Weights of a small transformer language model: width 64, 11324 steps.
Each number is 500 + 50 x the weight over its row's rms, rounded and kept within 0 to 999. Layers, rows and columns count from 0. Numbers have three digits each. The size before them is the row's rms in percent of the matrix's.

# layer 10 attention query, 64x64, rms 0.158, rows 0-31, columns 0-63
094:505429441514596498555453474529443589483455483492564577535431421564426459469516445470451485479424500505515586488526410507561506459555502477506569495568502546605505503587436553464454471517490582
092:506528568479470471534579518393462435515523449534536501574582507430551506545505489441520516542629477516506421505572460462494507571590486505467489359456456553444481452446557465450490497551507451
101:493471495485525477541539506412433519514522417584500558565544460431514464490515437409513486546561468500501465520515500413518537550559472480494440369433442585473424455519512541492502440635536456
084:461526554511456560488450485575609485442461582411463491424418542538495498520437529571512514456441568488497551524554517557461455386419501545502514558521540411497493506527523492488510522379424511
090:466528523518488442471513485605562493513477602421478523441449548486506503518452552619484509502464557457507564506572526592452471385427552530478523554524577408509497492475491495499535500378443466
089:476509542428516477529551506451442469483544468492517508563509426465483427430451488480479553504573464534559463525446485489552535552546492436492423396514501576424478488590464562556492494591500336
104:436481478490522546500529480437479493498554459458434525469531434570515500489569404385435502488499531544509518483491412405549538521488495461538474498480478624493522507473441496486404516658580460
086:478502521455567504460471437520451540522469484562538510603511477469501583566556460452535410579544472563445520447443553524499463494511587563493438513502529469381492448464529538501575421556525381
128:526497625546553505445389521498505416438463622560542484495467430497517473482406451437572508550472547462489506529509474497457486398507521471550576486491460435526468532569546530581492420461486496
102:501470471530494562441469565528522493549618542487475448420556488651470448579511524513464504479433532486395480457483448472500461469521481454556495580471530540540558545508526537502377478581482435
182:483469500503518515526474531404519502450579435473432520507520496520461492473560398439474462543509434564544534524518440454522581605576485492513428473498415548502418426497438519466454558633561522
132:522517405428480513502513541510551539596428430489558596542419544433502577487513455473459518475500452536605559493476506564618514517473466534456561544479437527505516419465422478469554464480526579
081:507517550524618469490524558480544457475565432458454440501495526519470445513458455509434483484451552464619563501559518513566512570570498483508490556529542470545495577591421506565450636466455458
112:514475550523454472509447565524544394489541544419483524559502454497502464493424579493547611522474510552442452530528515462512594492462461431511579500484524567466546492574477562613487470455520370
118:510483458463464418444470426494502478424499527424447579509485443446462567491427491544482639474483578600465461511536522562468529477457462534516468460458506515418534548542417577511545521426562438
102:555451458550440446521496558463445540498502514478483494477484418510470526474515408520541509477516494516506465595490501458541444513537380456547441458509432538564475516565391474395514599501492640
120:541544509534481482523567489417456496539488424494497483557560453435571477458510458385557496545574457525506422484587402421525490612566455495485508401506440565551454456494517538487484538572528509
092:458546564520453535459473501571568458499487567494481416447451558498503547571502581643488534431466557463488484489444560541425453459412505537465517588528542385464517528492520501520494508397483474
078:555545527515435453519614539536447568528437502557554402539584556398559556582459521553551528438556505474526409507524535521494427521527545529422516417526515491459525470476548500465484591467500478
074:472471525517555502484484540451476512507513448455528538547532431504493495468531487408473469591534455613534523552515481437570553495490490520494455497511508630506397440569500571546458501651540408
077:460467482501551533517472516431458464475580435408464489546520472466525475535612474428441471559483477580499490458486461459567534553516486534550474484462500571450423412554501473544488472656567425
096:529488470506569366498538428500418483594486483485506525502436416526517512533464531645496487495469462531558486525569493586454423459493537444473609523545527503545540510489482497500461535382455538
089:431530425622490442401577450470522506600518445523605536512483493517480501534543574505482551539446452490602580491466497567479481443464490463482560558504452462536517485415495528540457573431521526
110:553456481566522484473539558548495476513502575513510455526541493457471522488438606578523477494490522397446361467488471545473386478491521530546501458492498430604563567521560510471546479388545538
087:504467367523563431432454593462499497502523536457508531530545481483447432446477615559502531555471475558507475426585526546462518449466528536473522573512481501547457590507593492598493454500425463
107:502558476518510572537546569379459502461556489446466502537610537458482536448549499334426487540521555564419436517486478439457448539512583531535477465486551520424490524495556498504441536523506473
072:474481365533523485513557540470541441563464481569547494586454464485478436558500528496504560536521480529605508483577513546461557460552404419486584528492397486541460470475526502596443507504416517
103:532537420493526413476565558481501554446547418438458543559515490466483578454481457521431528517508559555530513472522497569483464561507466583453496511435391492548434564440413428536574502589524458
096:511454457631450544503493470533496502529576541495461518426511436573543457529559578522490563481558471473456418461519422430482463459500398434549431484399504520477490460488529560456384536492511465
094:479530562517423521424526470548538383614530461493526492510453501546595513521485464446461493517496471454487460558420530390545538479478533346533572495519487513493541412541508505520488436438537456
096:539555443496527455475572491478527471473462387458507579612518573447543588437560442492409528534390475585560551579478495520553485532473501510498541492452411506486478487515453444522538436477558515
099:507463510404542518545471584407434581477520452429460498428444441516509462549471529512463514421529551551527573528530518506498487517461525581412445564588526457542480610467476482456497558490405553
# layer 10 attention key, 64x64, rms 0.159, rows 0-31, columns 0-63
118:451493471453474580477477473512503515493464519474514496449504533499512446556508607617521550402490495429438562435418549548427471446408549463540498570496597441429536522472559524481553494441426457
086:581463511577539458564487594490546489453545466497478602548478499505460485418497445430447395579429477538526481554548421445570518511573443492510460455527458559533521460491398507494435517532578504
092:567455498585529487526485583512523510417536478527510521522430504532446482478617481478471462485382411590533584556475493469561550450568461493535404487517482529482476486499463502449440561471578604
079:412524514444503544447541462493457434592436524449520493506555471452559586572450608491523554459610571448469454421470535523474481547432611511478550496514552529480490536442521467517572460480445478
086:424481493440447581435518386466487448551468531443523482513551470433517527529423528519563531490606595466471436395484533577423463499430532535503544494477540463441546525466494413535542460451485458
079:543442482641544508578525493598490579485557505507534498470432462527456454492562544482586419574529469457486542461580523544577522486494521511475474515524591488605534484452484543449527578574455482
090:494491450500463454576496522419550555427527440574489505438518554601480459512585549486431455503420442581519517575450502491537527593500416469521401487488470541494508486536551508405455596493547488
092:485391497488495570522489431449444437458506425426568583479498504471491476520506515519455543420516462502517543518564468535434562424442502440484532414482479467361419547593503458473468517532530423
101:547468419513505407437520483493473518573430493483597493466523412486496572530544500519508491493548498550524512511519628526519505441503543607434543477522542481411515568584490462562537379478567455
103:493539448501454430593491504501559554425527566541537466470494477592500438425552448437450446541439448511525444594432539501505597519541499444465455431501484518454551424484470536425564564553569519
063:472576494487564509523452495524529595458505538574437424408476526561467487495565506526474473544447373585436478516441442487520506582471462561525397482511499498544525484505487464358509556559506514
129:435409552493478518556573460458538538492550419509484606462520624479467452522506596472462531447428410423517528513508484489404520536567503492464478567506468584575509540534481520457435551498531543
087:461524496430517461607513506567528585442514500532472452452565509483547454545492556537537505509524605563432527549545492607463504549425495557491589424443457469505576516389497457540451516440524458
103:539451504565461481507499618555518438461494485496511426611513493559430569494536457451552468553426503547534442633544490550542486416536501493504579469581485498471560469540416541585459503491497483
122:490520491511483571478491591464576473425526470429406495524557515547474544539579476493496568540408427584488475559517377479525480467512408510579526511557482440457496548596474449430493545501460463
095:504610444435514528430551539518535468499452536459551504464523584548539541623541480541507546469493439435453437481413504493482500537575524562473482534517546497499508490445613400412552455444449472
107:562447504556539447595493538531488563442543448453480556526409456536420441454595475489464400521417475553494552564499537456532492500563446460455464534512493601552505410561400500474506524509499481
084:462476427437518526491561465518461480577511565462534479530537475438540485536400455522554543534594544426563428426620510510538508476486551527481626428450488463521446559466547461569577498511510503
074:509552571518496526547499464499505470531536453481559569563488489426468440449481424578474483547539501442582483459615485522572568549458453469503554464444443440483472487550459470521612527596405435
087:581461460602502428557536505546519581458515465528485495450477475583428471454603524506526420545434506494557566541492468435563536501540455455492420534543483541567491473559412490446491596539555556
090:522428454583508469578472558508528529393549451505471479455448542553458445455508542524508453565400477511498584537484416434556525423452433412482433535515493509491489480501489449444435609440525543
103:457560393511511484521495447574491483508439546462487580514498444550536475492440475510525483472495562479530444532564547514503426470493395435532598535471495492473561528533483488611595403494434384
111:468518469451471512449514390542523501515490606455488447478552488557517540463414477442494559414527550470387399489493616509493495481426486534505511485441526516519588553560539468542575417542527452
108:573554424531517546504504483486509543519399523451550497534459430438532478494454472496459511531559563517493497419486575555480507439451584514417584519488493493409452469557583435578594401477458531
103:543475542577552443475470497541536470431443511519507422479438489536500499475483426484546423496451539607603546670545482558543505422520492476535520469491466450480435454522434599529516520485547501
097:528569523591505587521418487507472526428475622535485369521481528527561483464498441552498461501561528472434542447480406453537439432482522464575474534491454409525495459489584508518503456489420474
209:462515525501484484445516464569470474534425610482517455513522485459542514606443564534581562471536550439484434493512592547456454436488555554462584469516579451475544582478533489564591450460432461
100:403514513510502555550524486498578463479449412530509504423521605508534450573465601539464559456391522482522481439552507570446568497462422496473591554493521450465515519486562483504493603435478454
101:537547470496411520464483478535512478477431631381605429533533463565508515523509427435513521504514504459454441483452533430608506445520518472519457471527572498488540509509471466520567425565393490
096:513409538533397489506534536464507449449472473551572573537544581555422552418516445475459404548487495491497486506492557479535527501506529459513497506489410572508503434554426602530442466505621557
098:455476476501408559559529501471594445493448417530502525477510655495511466600510572447474556467467544526510577458518494583430510469443486473465571542462475504454492517521549527467446521370528524
106:414592464451585503507515385544497554503590525488334425479486498485548466572503474528556545513537424456469513505515470523533472566577530528595532481542509535573526484441524493455498515462455464
# layer 10 attention value, 64x64, rms 0.112, rows 0-17, columns 0-63
098:505461537532527528482446512466473506478525540512499447578414472588455502488440557514593528463554507400443590358519545595430498479504472601467460445497416475520544443513522574478513518512472546
097:513553586499488527504500500505568523540431456506560447476491489578553553478500510481553538507507552502639487435502469483452476495550538530478459449591446509455535514431437645484654525478463486
101:470560439453448429465541608543507491464513576565495543499434495518426456484502458480562468528450572492445477489532550547485459531490530617429489424555435549576610442528598458504492508493491450
101:550531569431511582536401534440463510510542596575449498457470499520559482546514513474526549553498563439525484502442551511432514493418501448485458517597539449451517437419514540491639502430461454
104:578523529495537564478507495472515467515586508529490489484574460506522447473445514488567500476489568471501520486500463597528386566561481489502531437571540501562358414470488429480559547455600597
107:525461391486539475433424477514587496437531565485472524501539510481514497529516454493516525582610449473444472452519473552440531477516460456479547438608441469508580429462615491426534560491554428
105:605619499626524467604525534577448505480522455490511465540498455503599540475525522578503464607472458510404436485489510447516395460504545517548502515478557564487453497521580481518509477482492520
088:427441514437460511437452537517526474511429484624475439451546486584512457519487527461551449351460482454415481604515493477502443553485509601468461461515552558485522487412539501511566507474538499
100:629500472538499509512538425546484469500507423602511546502488481559492477562471485555428423507467606486537396487495538527477423419480490427575455467438486510512578524585528459498493438416463521
101:510574469516536427510575557523526521514431523492517514434594503502577415449586474390540504539546481535421459587516459493510488500545551443580521494485573554554458578448518406533528523558559467
105:549444523567492541428422549457535480498444388481517512465610473457478560408477550388497540511548487488451465500491581478543467460564502493616515458505486473495580575581498518436470493570483528
104:540536379595520519586547572520507442608452428458467450511537448452550515529538550536519488505438463473452482543585510484502472522518477445499505496424541467531475427516547425498401449568458590
085:483398548520556495488511504572485482624443405582478534475619452430534477495444513470475537491502510514540503497516397480592531504430487430556480501483564478403394469535536560487462498488491522
103:482414598483577526469467461451563444467546540431454552494433460465536575478503519535554507549519539467543489454476503515419438506482476571643524425468505454502453418456511550500479515507565621
104:443529534463494480512576495494412405467482523496487560505542530556516498540516441454544470465484579500626578582475525432476471526513541543522495478481472545485349512498474427555565517480600594
100:453538531572563524433494581602626536490489478515523525463505502524465492484456460518483440421464539482492466493466487560445529487505523565585509466551630569467446449378524609477542496483492490
090:644480432534482578404519510448507468425557597580460492445503486507438415542531553551481516555578455477415456412509525456528539498499557562500489500434547516524483550484590531512471462508518465
093:526568481540526519586450458554530517508559504568552424482452529579547504490492669532496502453480513434459460408505517476555508495506509542561487424597515543522537557364502470506450434488509490
# layer 10 attention output (transposed), 64x64, rms 0.107, rows 0-17, columns 0-63
101:549446413546476473483511486466442520585476480438460491634499467488487464480501467425511566467516374399484543557553433484479493538485514507583548482521513513522500393538447598450497472419457460
097:448498444499514513497531427401535536581466493381435536438503581461502593456488409411548521503533467498468555500519539489471471435533531576431473497521558472483504556573513501472533499450631440
096:461493454556424540517523478485403544504509488488483432506555510410474433456525515483404385500545508445482533417485503481557433521493541453590512518434498549446501466444660564475485436493463471
107:411515523478475440535505486436462539633424583378469519551553544467527513440483407448535497486511527471447500586515434474544438503470507562395547441448535553504468503487492463496482448442574505
104:406490483487541526524465490470510449531540489422508543529445628504563482490423599487468484501506519452488486480573400466389514437492497548489510528488480645541444476467471523394497483482575558
104:492507490511454453529505455489462513568479388493556572555545566510369440413477469450486443449428481490522429467503466514540480580558526532484588558564513535457431443542541563527474490546470605
111:568561534499510497448494458527459510495494480485530530449572489528551493488437561522514496495527514475574544469400570390455558512355496582376465480454599552536546511465528461444451486427477475
088:382542458460459508520503517472509461525467510417541506472472546439521504474462496477503428533511465495481471431513541513579338434422447533535379499451519502562492496466508434433498486527530366
100:511533443517438560473516522493554556505453613437569471403522404510518498483458483469452491491479498364500474431394511453435580493430503547441469476496495481488462602439476477470496474437454570
106:472557585481536464509477428486492459469540458515515543438512552493501490448462556569388454529479540614574423394530612500458548528437498545465448470475502550490504488492528437546502583565595496
105:576517499534457504477535501543509521537459468526477557470413510622524557418506512543469523410480496477529507427580629547513471443579507564470495495556552416595549436484418508574502489510447478
100:498582573495529501463426471551438503513569491551512459404525497588488482493415520554515549460498539471542497461434579464412455577448451443585401487484551530582567489449446473419478496492453535
078:456510525505503496460517568586553522485532536504562479490525540531578572421482488540554504459436520558473501586587488496395467477567452500459372426549478432630547546482457441471485484556487510
096:494446573469470557502414555501583471534446422412472566543476524453502503555483468452442514429438531511518552523604491452461542516519490569523580546524514505566512437504454518453494448360529591
098:465430560487537588514461501490583456510490565441517539493411602432519526544394532498460466559535530582545552513539503509522544420409506509550450481471386546524483567460580477455538522441520476
096:440444445426601512477504529511539530517432391484546596479505443363598468445551516461482421434518499506449499494567542485422500506505483494498483557408579468486554507464530483488507549505574538
092:521536521549418424547410472554422437458528540521576514523530460450529486452486491520422438485517449426442408502526550501431560584495429471527593526467539484462481474477429578603463564481474501
093:514509386484552454535491472439437484472508451438520570505606428528601491513443465433475586572570540426405483516461570442467476478469497543476474471521555554454502434462533496466489538439596488